Weights of a small GPT-style language model, trained from scratch on English Wikipedia.
Size: 18 layers, width 96, 8.03M parameters.
Architecture: rotary positions, untied embeddings, normalized queries and keys, capped logits.
Training: 394M tokens, 6009 steps.
Each number is 50 + 12 x the weight over its row's rms, rounded and kept within 0 to 99. Layers, rows and columns count from 0. The size before them is the row's rms in percent of the matrix's.

# down: layer 12 MLP down (transposed), 256x96, rms 0.201, rows 181-204, columns 0-95
# gate: layer 12 MLP gate, 256x96, rms 0.215, rows 182-205, columns 0-95
# up: layer 12 MLP up, 256x96, rms 0.201, rows 182-205, columns 0-95
down181 095:40 41 43 40 53 71 35 31 57 16 40 77 62 51 57 54 43 45 52 55 64 59 45 43 52 66 70 36 41 61 68 47 46 51 40 47 33 40 39 64 62 32 59 61 37 57 38 63 18 36 61 51 50 59 52 43 27 51 41 45 40 63 43 56 49 32 60 57 31 43 59 56 66 53 58 58 43 54 45 47 56 38 41 52 33 47 58 34 46 64 45 54 57 29 74 64
gate182 098:70 71 67 50 42 65 54 70 57 63 26 36 54 81 58 52 45 53 40 48 46 58 45 21 37 79 47 61 69 53 45 32 49 50 43 46 66 58 26 44 72 45 42 52 49 50 33 55 52 56 50 57 61 43 48 36 45 34 48 69 62 37 50 67 49 50 57 38 49 49 42 62 47 68 57 50 62 64 65 55 44 65 65 49 58 69 53 34 44 39 40 52 42 26 56 51
up182 097:61 37 44 37 51 40 59 45 49 48 33 52 69 28 35 52 32 75 58 27 72 59 63 67 65 46 43 42 33 57 62 47 47 46 47 47 33 70 34 68 52 58 61 42 45 46 49 37 49 53 69 55 22 46 25 79 45 57 45 61 51 45 38 46 41 44 47 34 53 44 53 39 64 63 48 51 39 53 46 61 45 39 32 52 27 36 44 56 39 35 60 54 62 47 38 56
down182 093:60 56 70 58 59 46 64 16 48 68 46 49 37 59 53 48 59 79 49 44 28 46 46 31 42 50 44 64 67 62 58 43 59 51 53 29 58 44 44 74 54 40 54 45 47 45 44 45 95 52 40 64 50 58 48 45 48 53 48 54 48 49 58 62 42 46 59 39 58 54 45 29 64 47 62 63 30 45 55 54 74 65 43 61 46 50 49 55 53 54 39 47 45 45 59 84
gate183 100:54 59 53 47 52 59 64 40 51 55 59 62 44 46 39 62 20 43 46 32 40 60 57 43 59 54 35 36 59 26 58 64 55 36 39 08 79 55 40 47 29 65 59 41 55 62 48 50 56 40 39 50 62 44 74 35 38 33 32 55 52 41 45 50 39 60 56 59 69 46 60 65 46 65 50 53 50 23 38 51 43 54 63 61 53 66 57 52 53 49 60 55 56 62 62 65
up183 099:49 53 55 43 44 40 48 46 25 42 33 41 34 48 65 74 60 51 62 52 47 32 41 64 42 54 45 58 61 50 31 39 44 60 49 60 60 37 44 50 29 13 61 35 62 31 25 56 59 53 59 40 48 54 61 46 29 30 40 55 47 65 69 77 31 36 47 57 53 43 54 56 65 72 49 41 53 77 51 47 51 58 32 58 38 46 47 40 52 53 50 61 53 58 58 47
down183 102:73 62 49 49 44 55 35 56 54 19 44 39 52 43 46 52 45 77 54 54 68 58 34 44 61 50 55 57 49 35 57 53 69 43 36 58 57 56 32 66 55 49 33 30 59 51 54 31 37 40 38 47 65 72 48 45 45 50 45 59 59 55 43 28 57 52 54 59 42 55 64 40 43 51 53 54 64 87 43 31 55 66 51 37 68 50 53 39 25 58 57 63 48 54 38 77
gate184 101:59 58 40 52 24 59 41 37 58 55 41 41 36 49 53 50 64 63 32 54 35 64 46 31 24 34 36 49 55 46 61 32 49 40 20 69 52 57 51 51 51 37 53 55 39 62 45 51 44 51 43 61 42 57 30 45 54 47 68 49 58 50 47 73 55 40 45 37 54 38 34 84 63 80 59 64 56 60 51 19 53 40 48 47 51 65 53 34 60 45 59 55 43 56 62 50
up184 101:65 46 61 52 52 43 58 50 74 33 71 52 38 41 19 37 63 41 55 49 45 42 46 55 46 31 53 38 62 62 56 69 60 42 70 58 50 47 39 55 53 49 61 42 71 48 50 48 53 61 63 48 46 42 50 39 40 31 39 40 59 70 62 53 48 45 30 59 43 87 54 51 34 58 43 51 26 53 51 50 34 32 21 48 53 48 75 66 53 30 57 52 54 54 55 48
down184 102:44 42 28 29 33 44 50 68 45 59 36 60 40 54 54 55 50 18 30 47 35 61 63 40 42 69 45 53 52 28 28 48 42 44 45 50 57 53 60 79 50 39 44 53 71 73 54 55 93 55 46 60 60 49 58 56 49 29 55 43 44 63 53 49 60 52 41 51 47 47 49 46 49 47 52 62 47 51 35 50 52 56 61 27 32 59 62 53 41 53 49 46 57 79 53 56
gate185 115:36 66 53 45 32 67 42 30 37 47 62 51 71 52 46 56 24 57 60 37 52 69 49 43 61 48 37 63 30 51 67 60 64 58 29 64 34 39 48 73 58 44 58 48 28 47 30 62 61 41 40 40 64 66 54 59 48 52 71 38 48 43 73 59 57 40 57 39 49 17 55 48 61 41 47 54 54 38 50 45 70 43 58 49 49 74 34 52 54 55 46 41 57 41 56 55
up185 104:42 49 43 47 51 57 42 56 34 60 59 65 64 35 37 46 58 47 86 66 70 66 48 37 57 41 41 41 37 59 55 66 46 56 57 54 34 58 33 57 25 44 46 44 55 54 54 42 59 39 63 49 64 53 35 52 40 57 70 30 37 46 56 49 54 50 60 71 28 29 51 45 49 44 46 57 30 62 36 53 44 41 59 26 40 31 37 57 58 73 38 57 54 40 32 32
down185 104:55 73 36 44 53 63 30 42 49 52 42 39 68 46 45 21 31 69 59 51 49 33 56 49 79 44 31 65 41 54 55 70 21 53 48 46 63 47 39 51 41 57 55 65 46 58 45 48 63 38 41 57 53 35 21 57 44 63 57 57 36 48 61 34 37 47 46 43 42 53 40 59 27 46 50 62 45 49 44 52 52 47 39 55 40 41 41 54 52 63 25 42 36 47 75 70
gate186 108:55 54 43 57 53 55 39 25 50 67 40 33 36 44 67 62 54 52 31 55 57 53 26 43 47 72 60 50 73 45 54 52 46 46 29 57 66 45 38 54 60 56 61 31 32 61 70 45 39 66 36 53 47 29 64 49 56 38 66 44 60 46 31 53 40 64 82 33 64 41 41 53 48 56 42 44 49 34 33 18 62 53 40 54 40 49 43 54 46 56 37 46 59 43 55 64
up186 097:59 51 56 41 71 34 34 53 30 21 33 50 45 54 60 44 58 36 71 64 54 66 63 61 42 38 46 48 45 29 61 76 45 37 36 27 62 39 48 63 62 61 30 55 44 43 59 56 41 60 41 35 35 51 40 56 27 32 66 47 54 46 39 40 51 56 48 63 33 71 60 54 57 47 48 60 50 76 55 52 50 45 34 51 51 56 34 33 63 51 62 61 46 58 39 39
down186 097:57 52 42 39 63 61 59 68 75 35 53 52 75 49 44 53 39 41 58 39 56 33 75 40 56 60 53 64 38 48 39 60 37 45 47 39 41 65 86 59 33 44 77 46 73 41 69 37 65 28 44 39 61 61 39 49 56 72 37 40 61 46 56 40 58 55 36 56 42 46 52 57 51 45 56 47 70 44 50 53 33 43 54 59 44 45 60 59 41 32 67 42 37 50 43 39
gate187 109:50 53 49 66 36 50 42 62 44 59 56 44 51 39 62 69 63 45 31 38 58 70 52 40 24 29 34 58 66 70 49 54 49 62 43 52 50 48 56 57 63 60 49 58 37 43 43 63 48 41 63 41 54 65 39 68 48 55 54 36 31 40 26 74 53 45 50 39 42 45 72 51 50 68 67 62 45 45 43 33 66 54 55 63 67 45 20 49 84 39 48 54 47 38 52 50
up187 102:47 49 36 44 52 36 68 41 56 35 52 47 30 34 48 54 51 31 40 51 44 41 22 69 87 52 79 55 33 35 43 45 39 56 51 45 34 52 52 49 40 35 38 30 54 54 57 62 50 23 38 48 52 39 48 62 44 43 50 53 36 48 41 60 41 50 49 49 36 69 36 54 60 46 37 41 47 68 64 37 48 55 29 39 58 25 44 69 54 36 44 41 59 71 48 46
down187 096:35 52 42 59 49 51 53 58 65 51 54 37 72 47 40 42 40 52 63 57 45 47 63 57 29 45 56 75 74 71 66 32 58 34 40 42 63 43 27 51 49 51 48 74 39 41 61 44 40 43 63 49 45 51 54 58 48 49 56 51 35 47 79 54 35 43 57 51 46 34 48 63 61 50 53 56 54 26 55 65 50 45 42 42 34 80 32 58 42 66 35 72 54 70 61 37
gate188 109:54 38 61 21 64 14 50 45 54 47 65 40 50 34 31 66 27 41 66 48 46 43 35 46 33 38 52 48 51 44 39 67 49 67 58 45 39 60 67 46 49 39 49 36 62 42 50 42 64 60 49 48 78 52 51 48 54 49 37 41 55 53 56 34 76 52 53 31 45 47 66 40 74 56 35 52 27 39 73 51 58 51 45 39 55 49 55 57 65 34 54 45 45 50 55 73
up188 103:42 43 64 36 52 54 30 65 50 62 48 63 78 51 43 56 35 65 59 45 47 56 32 43 45 72 54 49 52 23 47 53 56 44 59 62 70 45 71 36 55 69 55 50 50 43 65 30 40 45 49 36 43 67 49 71 50 59 63 56 49 57 56 33 60 67 72 55 41 36 38 67 28 30 60 61 61 37 46 70 56 65 34 42 41 45 53 62 61 71 52 45 49 63 49 47
down188 110:58 45 27 46 67 53 49 36 67 54 45 68 54 46 51 53 49 19 62 39 47 48 46 30 62 59 50 55 28 49 36 35 46 40 57 57 35 49 30 47 37 39 45 46 55 54 61 60 68 55 56 50 49 55 48 49 42 54 32 49 44 35 61 44 52 54 50 38 70 51 66 67 25 39 56 47 34 66 22 65 48 66 43 37 46 47 60 41 54 48 76 50 47 43 54 90
gate189 110:46 50 60 60 51 48 50 31 47 61 43 58 63 37 55 58 57 50 37 63 33 71 47 51 26 58 41 58 54 45 66 44 72 64 35 45 48 47 44 54 47 30 51 37 41 51 38 75 70 78 51 48 48 56 26 35 45 34 49 38 50 49 44 72 66 46 56 67 45 55 39 49 54 63 37 35 40 43 59 23 60 22 52 63 38 34 55 35 37 37 53 49 42 66 65 49
up189 102:63 45 54 63 62 37 31 37 40 44 47 57 64 36 62 65 50 50 59 66 23 50 59 44 35 55 44 39 62 46 53 63 65 46 24 33 40 41 59 41 52 36 52 38 47 72 48 62 60 47 41 53 51 34 56 49 27 27 41 31 60 47 51 53 55 46 62 71 60 20 40 44 57 74 58 38 31 48 57 36 52 41 65 45 39 29 62 42 42 46 36 49 44 32 57 38
down189 100:76 53 52 39 47 57 28 34 31 49 55 68 49 68 51 42 52 62 55 75 60 56 57 23 42 55 47 48 49 61 42 60 71 44 72 42 42 44 43 31 51 58 24 34 60 46 34 52 42 54 41 48 43 48 66 33 53 41 39 77 55 38 45 50 57 40 59 61 60 67 46 46 46 61 60 64 62 53 46 52 46 45 79 58 56 51 58 53 34 66 68 45 34 51 24 43
gate190 092:54 46 51 54 65 52 52 63 73 58 53 31 56 26 30 49 44 54 66 49 38 58 43 54 46 49 53 42 43 55 37 46 57 52 58 49 58 35 42 62 66 55 47 44 35 46 29 38 61 52 71 47 39 38 49 37 54 47 64 32 77 43 59 55 63 63 47 66 29 36 58 72 39 58 58 30 49 48 26 67 39 50 66 47 33 51 47 50 37 47 77 23 31 62 41 54
up190 104:35 50 47 78 51 56 64 53 44 63 67 52 50 69 48 33 49 56 56 57 75 59 66 50 33 57 59 41 54 32 39 40 53 47 50 49 53 69 59 47 65 60 56 32 68 23 55 64 52 47 40 41 35 66 41 10 29 67 37 43 51 56 64 52 45 77 60 60 58 46 46 52 43 54 52 54 42 53 55 51 41 50 38 56 50 67 55 31 63 67 67 53 43 45 62 41
down190 100:52 49 29 53 22 42 38 27 52 43 58 40 62 44 83 58 44 64 55 36 50 46 40 52 61 41 23 66 55 37 59 59 59 54 36 59 58 56 58 40 53 54 51 62 51 60 49 49 22 41 50 55 73 50 50 68 42 48 48 37 43 53 43 61 37 47 35 51 75 40 56 34 57 49 39 50 39 28 84 47 53 59 45 68 41 53 49 58 61 53 61 62 42 30 37 37
gate191 099:59 52 50 49 38 74 60 51 45 43 50 62 88 61 58 38 37 44 41 50 52 57 54 54 43 47 38 40 57 52 32 64 54 50 41 57 39 42 31 66 85 39 57 42 60 55 36 45 43 33 63 55 65 32 54 42 60 52 39 65 50 51 26 55 60 54 66 67 59 60 55 53 45 60 62 49 51 49 54 61 63 51 58 70 48 61 50 51 26 72 42 55 48 13 43 48
up191 097:36 47 59 31 61 63 56 61 60 50 61 60 64 54 36 34 46 59 50 64 55 50 47 42 66 43 10 55 50 58 51 49 36 48 36 47 33 31 42 51 44 48 74 66 50 66 47 36 39 68 44 59 22 40 46 47 38 39 55 48 63 62 33 42 41 59 59 51 48 59 21 32 45 63 67 60 37 39 67 68 50 57 71 56 50 60 43 58 62 57 53 45 67 39 52 61
down191 097:51 47 48 47 71 33 63 21 58 62 34 52 27 33 63 52 46 50 57 53 50 37 44 49 70 54 59 62 51 38 60 57 45 58 39 46 73 53 68 39 21 44 36 51 42 49 61 59 55 54 49 62 66 54 42 63 51 55 62 56 28 36 65 51 48 45 45 39 47 31 60 68 46 47 22 42 61 57 43 38 48 42 39 30 63 25 49 46 49 22 27 46 44 54 48 45
gate192 103:60 51 49 58 37 51 47 29 39 67 36 61 34 52 55 65 53 51 27 65 34 63 48 58 63 45 62 46 23 35 56 48 44 53 59 50 58 57 23 65 49 58 67 48 50 30 53 45 53 65 41 46 35 47 61 38 30 59 61 36 73 48 64 67 77 49 51 41 33 49 27 44 32 56 58 49 37 47 78 38 41 51 57 53 60 58 69 40 44 38 40 59 37 53 41 62
up192 096:56 65 48 37 55 55 61 43 63 51 31 46 36 69 48 35 66 45 51 45 41 42 52 44 59 56 45 50 52 49 58 39 56 71 49 40 65 53 58 30 40 70 41 41 24 77 27 50 57 57 67 63 43 69 59 55 42 65 39 36 49 51 56 39 44 68 50 58 59 18 42 39 59 27 47 47 46 45 52 34 37 51 69 64 70 44 43 46 40 35 72 60 38 57 68 51
down192 093:45 57 38 45 20 25 54 31 56 57 53 68 57 34 56 75 55 78 54 48 50 45 43 43 51 56 71 41 50 34 54 25 69 58 47 60 43 53 48 77 73 48 46 62 54 62 38 46 37 45 47 58 22 50 54 35 41 40 39 41 47 40 50 54 49 48 71 48 57 70 62 49 41 50 54 34 47 44 59 59 54 61 34 56 39 42 48 61 42 47 36 44 54 34 21 46
gate193 096:61 50 80 55 54 33 56 43 69 41 76 53 46 40 48 57 68 51 57 49 50 47 57 34 44 33 38 47 52 40 32 38 53 43 39 34 39 50 60 44 44 40 31 49 43 68 62 74 55 38 32 71 49 73 55 36 44 41 61 57 61 51 49 70 76 67 49 27 60 40 50 47 63 57 46 48 37 54 31 52 52 29 56 34 48 36 68 45 44 51 52 53 50 54 46 75
up193 090:43 46 40 73 58 56 64 76 26 43 41 48 74 43 54 46 33 51 35 44 56 46 29 54 48 36 59 34 60 64 42 40 62 41 37 61 30 65 43 49 46 44 59 47 61 46 53 43 39 63 55 35 50 51 65 68 62 64 67 63 54 50 64 54 72 40 32 34 53 73 47 67 52 47 65 54 38 35 54 24 71 45 58 48 33 43 40 47 46 37 57 59 45 59 33 39
down193 091:35 49 66 66 29 53 55 59 38 42 61 25 47 53 40 50 43 61 64 31 41 57 46 58 46 26 64 45 57 64 47 44 54 44 76 68 70 66 18 46 72 51 66 52 51 55 51 60 35 55 44 64 37 55 58 47 41 47 59 44 58 61 37 45 63 46 29 40 52 57 59 29 47 64 64 57 38 54 68 46 68 41 62 47 35 57 42 59 32 38 69 61 47 38 49 56
gate194 093:76 49 66 53 50 51 33 40 62 51 36 71 60 52 61 46 42 33 46 62 67 36 48 38 51 56 69 70 43 43 45 52 58 57 60 59 52 63 50 41 55 44 30 39 40 43 38 39 55 56 77 57 49 42 40 31 67 21 57 30 51 54 36 62 62 38 46 32 43 39 31 59 42 57 69 35 60 58 64 52 71 51 47 42 49 26 44 52 56 57 33 43 68 55 47 67
up194 097:75 54 18 61 42 50 63 52 65 60 43 49 36 66 48 49 00 46 49 38 44 44 34 57 42 55 48 64 58 64 44 48 61 56 64 64 46 37 46 46 54 44 54 37 50 34 27 40 42 58 40 61 56 53 43 64 40 43 35 48 53 59 39 59 52 52 48 72 40 35 64 48 49 58 68 39 75 48 51 54 41 42 40 48 49 48 54 41 64 53 47 23 56 57 70 34
down194 097:55 44 48 53 35 46 38 68 29 50 47 38 50 40 30 51 52 45 39 45 39 57 59 59 65 56 45 36 37 47 37 43 42 55 43 54 40 56 52 63 55 41 71 36 57 41 52 54 00 61 56 60 37 45 52 64 66 36 49 30 41 35 53 39 50 52 52 57 51 54 71 28 45 49 51 40 52 45 37 48 75 47 53 73 49 48 71 80 61 41 35 55 56 48 49 64
gate195 097:47 61 51 68 45 56 65 40 36 57 66 53 61 52 43 60 30 63 57 46 41 57 66 22 49 55 49 50 63 45 64 59 56 44 55 57 50 48 36 69 66 39 55 33 67 51 46 52 47 51 60 57 37 51 64 63 42 67 35 69 67 37 55 53 77 44 62 52 39 53 37 53 41 42 66 45 50 32 33 57 42 63 21 75 28 60 47 24 58 40 56 61 44 32 42 62
up195 098:67 47 54 75 36 37 73 36 51 64 36 31 38 54 62 57 56 43 33 34 31 50 70 63 46 50 41 30 61 68 47 35 51 59 69 24 28 66 38 38 50 49 64 33 67 55 65 57 44 56 59 41 43 59 50 52 58 58 30 25 60 57 41 51 46 32 41 55 38 47 49 29 53 37 61 52 46 34 46 65 37 47 59 45 47 40 36 62 50 42 47 53 55 43 31 50
down195 098:29 53 55 32 51 52 63 82 16 41 38 69 53 62 51 42 32 59 62 54 65 37 49 30 52 59 52 41 53 51 57 67 68 48 49 54 53 59 70 42 38 51 60 68 55 69 43 38 53 39 39 63 59 55 54 29 22 19 40 62 45 59 68 51 60 60 58 51 62 36 39 47 43 46 49 40 55 50 54 42 37 64 46 63 43 30 51 51 42 55 41 56 59 64 61 48
gate196 085:49 52 59 53 28 48 46 54 56 42 37 54 52 51 64 61 61 50 44 40 32 29 35 57 46 55 45 45 50 71 46 71 55 31 55 33 40 57 48 53 40 29 63 27 54 20 33 35 43 52 43 50 32 53 40 55 75 04 51 41 43 63 62 48 79 51 45 51 30 38 60 49 40 59 53 50 56 54 40 69 46 50 55 34 50 54 51 44 44 36 52 57 46 48 43 58
up196 112:29 59 46 47 44 44 53 37 62 82 57 63 36 51 61 61 47 47 56 37 32 50 37 42 51 50 43 49 43 52 52 57 53 54 43 53 56 51 40 47 51 49 64 36 28 12 29 68 74 48 51 47 46 57 45 45 66 29 64 50 48 45 63 52 63 74 31 44 57 62 65 74 44 56 50 50 60 66 65 43 65 40 64 33 57 46 51 39 52 32 51 75 35 53 59 56
down196 107:44 67 58 40 33 41 43 58 69 59 41 43 39 49 59 62 57 57 53 64 39 29 41 44 62 53 44 39 52 63 48 74 39 46 55 30 35 50 45 52 39 34 51 42 48 34 36 36 57 49 54 51 34 40 35 51 66 00 48 48 33 52 64 42 82 51 50 56 42 48 56 74 60 57 45 52 64 54 47 70 30 48 58 44 62 49 51 37 63 43 59 61 55 50 49 52
gate197 102:48 60 58 66 53 45 66 48 68 74 69 59 63 53 39 59 37 77 48 59 59 44 50 50 42 61 29 67 51 60 73 49 62 51 40 49 70 40 43 52 59 56 82 49 41 27 42 69 56 66 48 52 52 42 49 44 58 62 61 52 55 57 58 65 30 68 53 57 60 72 52 61 60 34 42 57 35 59 35 63 47 61 53 56 56 49 62 42 57 64 48 34 30 29 65 43
up197 100:50 52 49 78 46 33 66 50 50 68 65 34 56 50 58 57 58 54 39 47 56 54 37 46 63 55 34 59 32 69 44 68 56 52 45 58 41 41 39 49 68 49 28 56 60 47 50 35 45 50 62 55 49 51 70 39 75 44 44 60 51 62 39 44 60 72 48 37 37 45 48 45 43 51 71 74 35 41 53 53 72 74 27 45 38 55 70 36 57 57 53 48 34 44 21 57
down197 102:58 67 42 32 52 39 51 38 52 59 69 62 61 37 49 48 23 57 41 52 53 52 41 39 47 67 36 55 36 63 53 57 48 20 27 53 59 33 40 54 49 78 52 53 43 53 60 60 33 66 40 40 54 34 40 46 39 51 51 63 49 62 46 60 40 57 37 55 58 67 51 53 37 23 45 36 58 48 58 73 61 71 40 63 38 74 50 53 69 61 49 43 32 50 31 56
gate198 100:66 61 45 67 53 73 36 59 55 53 67 47 44 57 39 31 49 47 62 44 56 54 46 39 62 64 36 53 71 49 56 52 35 29 38 41 54 55 34 57 44 45 64 54 47 45 41 44 48 68 44 71 65 45 42 13 57 26 61 64 37 50 51 32 53 35 52 68 39 34 44 38 69 48 55 55 51 08 53 51 55 42 51 44 34 66 47 54 48 57 67 46 47 53 45 47
up198 093:54 58 36 61 50 56 38 21 33 47 45 47 62 53 43 59 38 41 63 54 30 70 58 40 32 69 55 40 58 37 42 46 56 48 54 37 35 28 47 38 61 48 73 27 41 51 39 70 58 44 39 44 75 52 52 60 39 41 58 52 44 54 17 50 59 58 49 67 42 27 32 56 67 40 57 64 50 54 63 40 44 44 65 40 51 53 35 54 47 57 62 35 57 27 52 51
down198 090:26 44 51 45 49 66 43 64 49 49 47 48 69 36 44 44 64 77 51 33 55 47 55 48 68 14 63 38 51 58 75 51 46 53 49 56 60 52 55 56 42 64 39 64 51 47 57 24 20 50 55 53 59 51 46 52 55 38 30 65 47 43 82 47 40 37 44 45 46 45 30 48 40 42 50 45 34 51 48 70 53 31 61 51 57 25 61 54 35 47 51 62 68 49 44 43
gate199 102:49 50 44 37 57 69 48 44 55 53 72 56 35 45 66 48 46 20 31 22 75 43 39 49 44 41 49 64 61 39 43 46 48 71 55 43 63 42 27 53 43 44 61 39 43 38 26 41 79 50 43 43 58 33 52 43 54 51 62 57 55 60 30 50 70 56 47 41 60 29 40 60 52 34 56 45 17 42 58 49 55 49 54 38 64 53 55 58 38 47 39 63 51 48 62 63
up199 111:55 54 46 51 41 52 37 58 53 56 51 49 52 35 63 48 28 49 58 42 27 71 41 49 69 50 51 50 42 51 36 67 77 23 50 36 24 50 38 54 60 43 58 39 67 44 50 47 51 40 61 52 38 67 38 60 56 30 65 57 26 30 60 52 55 40 47 66 31 52 60 47 39 39 61 20 61 60 30 64 50 51 66 72 65 44 64 32 52 52 44 49 47 48 51 43
down199 112:44 46 78 72 40 61 57 40 44 56 43 47 55 42 44 48 49 48 51 40 38 50 37 52 48 69 53 68 56 69 45 71 26 36 56 51 40 51 52 70 56 36 66 60 60 33 52 40 41 34 67 34 39 39 38 64 81 18 45 55 61 50 50 64 53 37 46 50 36 40 58 58 31 33 62 45 38 50 39 60 52 47 62 59 53 42 48 43 35 61 76 37 59 35 54 62
gate200 102:48 29 34 31 55 85 58 63 33 37 43 56 53 56 43 55 26 45 63 34 71 42 35 57 44 55 31 51 53 56 71 54 60 60 30 42 38 63 42 71 38 46 58 50 39 40 45 40 63 55 63 48 58 68 48 43 55 32 41 62 39 45 56 56 57 49 48 34 27 52 59 38 55 35 61 49 38 52 40 62 44 57 48 50 59 51 57 29 28 61 55 22 46 52 60 64
up200 098:33 57 37 53 61 31 46 40 59 68 42 38 72 56 55 50 50 47 37 59 50 35 44 41 52 37 60 77 52 58 41 43 46 59 37 44 55 59 69 63 64 69 41 59 36 44 42 58 39 51 59 59 33 54 64 41 67 47 66 44 69 32 62 52 38 49 66 25 57 26 42 78 68 42 56 53 64 36 53 28 59 23 58 52 47 48 43 39 54 50 68 50 48 62 52 42
down200 097:44 62 48 56 35 63 35 34 32 54 61 54 67 60 50 58 46 58 48 38 71 60 48 57 62 63 57 54 25 54 51 63 64 56 48 44 40 32 41 58 35 62 51 65 58 48 45 44 57 42 51 51 53 37 70 42 41 32 43 47 52 58 50 37 37 65 39 54 35 55 61 05 19 43 51 47 44 38 60 63 49 39 42 55 64 40 37 50 44 73 73 47 58 72 49 60
gate201 100:42 57 41 79 35 49 64 63 43 58 63 48 64 57 61 66 58 21 65 48 48 56 55 59 54 54 56 54 68 44 53 54 68 51 55 45 54 64 40 62 63 42 60 52 61 43 57 51 68 51 42 60 52 44 68 27 63 57 42 98 51 52 42 40 46 45 43 62 53 61 66 49 60 63 56 63 66 63 61 39 45 37 64 50 35 63 40 49 58 41 26 43 55 58 71 41
up201 098:32 49 35 59 48 53 26 46 76 46 37 62 69 77 56 61 49 50 32 52 44 64 63 50 57 38 37 44 63 43 74 56 64 57 41 53 46 49 51 53 56 51 59 64 52 43 65 39 52 78 59 88 48 66 41 44 58 45 48 56 53 47 57 54 30 49 39 41 46 54 45 51 49 31 42 50 42 40 48 35 41 25 69 48 52 26 41 72 44 41 50 40 31 64 50 47
down201 103:47 48 72 47 53 56 54 44 50 59 52 89 50 45 53 29 22 55 55 35 42 65 47 63 69 40 59 58 58 63 39 58 44 48 58 41 35 58 80 25 52 46 33 59 64 46 58 35 53 46 64 52 65 47 41 49 69 60 55 62 41 34 39 47 44 57 37 57 46 41 39 13 62 64 36 55 52 41 45 51 45 57 42 61 42 40 39 49 54 41 29 54 64 49 46 58
gate202 085:64 49 63 56 41 60 55 45 60 54 24 48 60 45 55 38 49 44 48 37 57 63 49 53 26 37 39 51 38 60 51 47 54 40 45 75 60 44 56 47 61 42 47 53 65 56 17 50 42 77 47 62 64 44 46 45 49 37 61 44 75 46 55 46 64 57 63 51 61 48 55 31 25 83 45 63 48 50 61 33 39 68 63 48 51 47 81 26 57 60 55 45 49 57 55 36
up202 093:66 48 53 37 60 38 48 58 44 55 61 39 48 55 38 47 42 50 57 56 41 45 58 29 52 70 47 31 24 85 44 42 50 59 56 46 48 41 46 63 50 69 66 36 43 25 48 33 43 45 60 60 26 50 58 40 37 45 50 39 31 55 69 40 28 50 44 65 52 47 54 63 67 71 77 54 39 45 38 40 52 57 53 54 39 44 38 77 47 38 52 53 62 38 32 49
down202 091:30 59 56 58 30 74 48 45 60 49 48 52 49 40 44 44 56 31 44 64 45 75 43 59 52 26 58 64 60 29 48 41 34 48 56 27 42 37 36 34 47 32 31 58 37 56 45 51 73 59 52 47 57 60 56 48 44 46 18 54 68 40 35 41 70 52 58 43 40 50 50 76 50 46 37 50 55 56 55 47 39 36 62 46 69 34 50 43 55 60 37 45 47 51 79 55
gate203 102:31 38 56 45 35 43 56 47 45 72 61 65 30 35 29 51 13 50 27 48 48 49 53 52 60 52 68 47 37 53 56 61 69 62 55 57 46 32 62 48 45 46 54 30 72 49 42 48 63 63 44 50 56 55 56 45 60 40 44 60 27 60 55 70 39 62 47 53 69 51 62 57 40 66 44 63 45 70 57 54 50 61 49 49 57 63 59 47 59 26 41 46 45 29 57 78
up203 097:55 43 64 42 16 54 44 50 61 56 47 69 46 37 69 43 45 41 60 48 38 69 38 14 52 58 78 44 63 47 64 56 59 40 60 47 27 43 62 59 38 40 65 24 38 48 31 38 36 52 52 47 44 50 55 75 44 48 32 62 46 26 65 34 49 56 55 43 45 59 48 54 46 58 46 54 67 51 38 54 35 66 55 62 48 66 48 50 45 52 34 50 41 59 54 67
down203 100:51 35 42 33 52 20 39 25 53 53 51 63 33 58 35 43 31 73 72 52 36 41 50 42 43 56 40 64 57 50 63 69 51 40 56 49 56 52 70 53 53 78 37 56 57 56 62 54 62 69 48 45 52 42 49 71 62 41 39 61 72 52 57 31 57 62 59 52 51 48 39 58 46 48 24 68 50 34 43 37 39 60 45 51 55 31 43 42 50 73 49 58 43 35 45 59
gate204 097:63 63 35 44 42 62 46 37 50 58 41 39 52 36 67 29 53 52 67 57 48 52 33 36 49 60 41 43 66 43 62 38 50 64 24 54 57 43 75 58 51 38 47 57 49 54 43 53 45 45 33 53 60 73 38 57 45 30 47 55 75 28 60 58 63 54 49 50 49 37 50 55 49 75 50 77 51 51 62 26 43 44 45 42 29 45 58 26 43 61 55 64 25 40 61 59
up204 095:56 52 28 40 43 56 47 56 48 20 67 62 64 43 63 65 40 56 61 71 29 56 51 40 50 55 57 36 46 66 59 29 53 56 51 38 40 38 75 69 33 63 47 50 63 36 55 46 51 40 36 47 46 40 39 33 53 34 40 48 48 75 61 31 29 65 43 39 25 43 44 42 42 46 57 50 35 31 66 48 49 54 54 48 29 73 50 47 45 45 33 50 50 47 37 52
down204 095:52 53 61 46 56 75 63 46 41 45 40 32 52 55 43 46 43 38 42 44 45 73 42 62 36 60 36 57 48 41 34 47 38 26 70 34 52 34 61 35 35 59 66 43 36 42 57 41 32 61 44 42 55 81 65 49 56 45 37 61 61 43 33 37 57 41 37 35 42 59 47 53 42 50 65 34 58 48 62 53 74 46 56 37 65 34 50 37 51 66 43 58 75 42 31 35
gate205 102:60 39 51 47 63 67 51 58 51 48 60 67 68 53 31 51 72 55 48 43 51 81 67 51 46 65 54 49 52 47 20 59 50 47 54 61 35 41 50 72 49 58 46 51 16 41 30 66 71 54 68 51 45 37 22 37 55 53 43 71 37 61 55 64 64 38 63 51 54 46 65 66 41 52 64 40 47 58 38 53 64 45 48 38 64 57 66 47 35 63 52 46 41 55 58 50
up205 103:50 43 45 39 48 43 47 46 33 34 36 60 66 37 23 54 55 36 20 62 51 44 38 55 61 41 60 61 45 54 75 42 45 60 58 59 36 46 40 45 61 33 52 53 44 52 59 67 62 46 61 53 63 44 59 43 62 42 40 68 28 58 35 58 62 56 75 41 61 53 66 34 49 56 50 42 48 73 79 51 43 18 58 66 66 48 56 48 42 54 34 45 66 53 56 52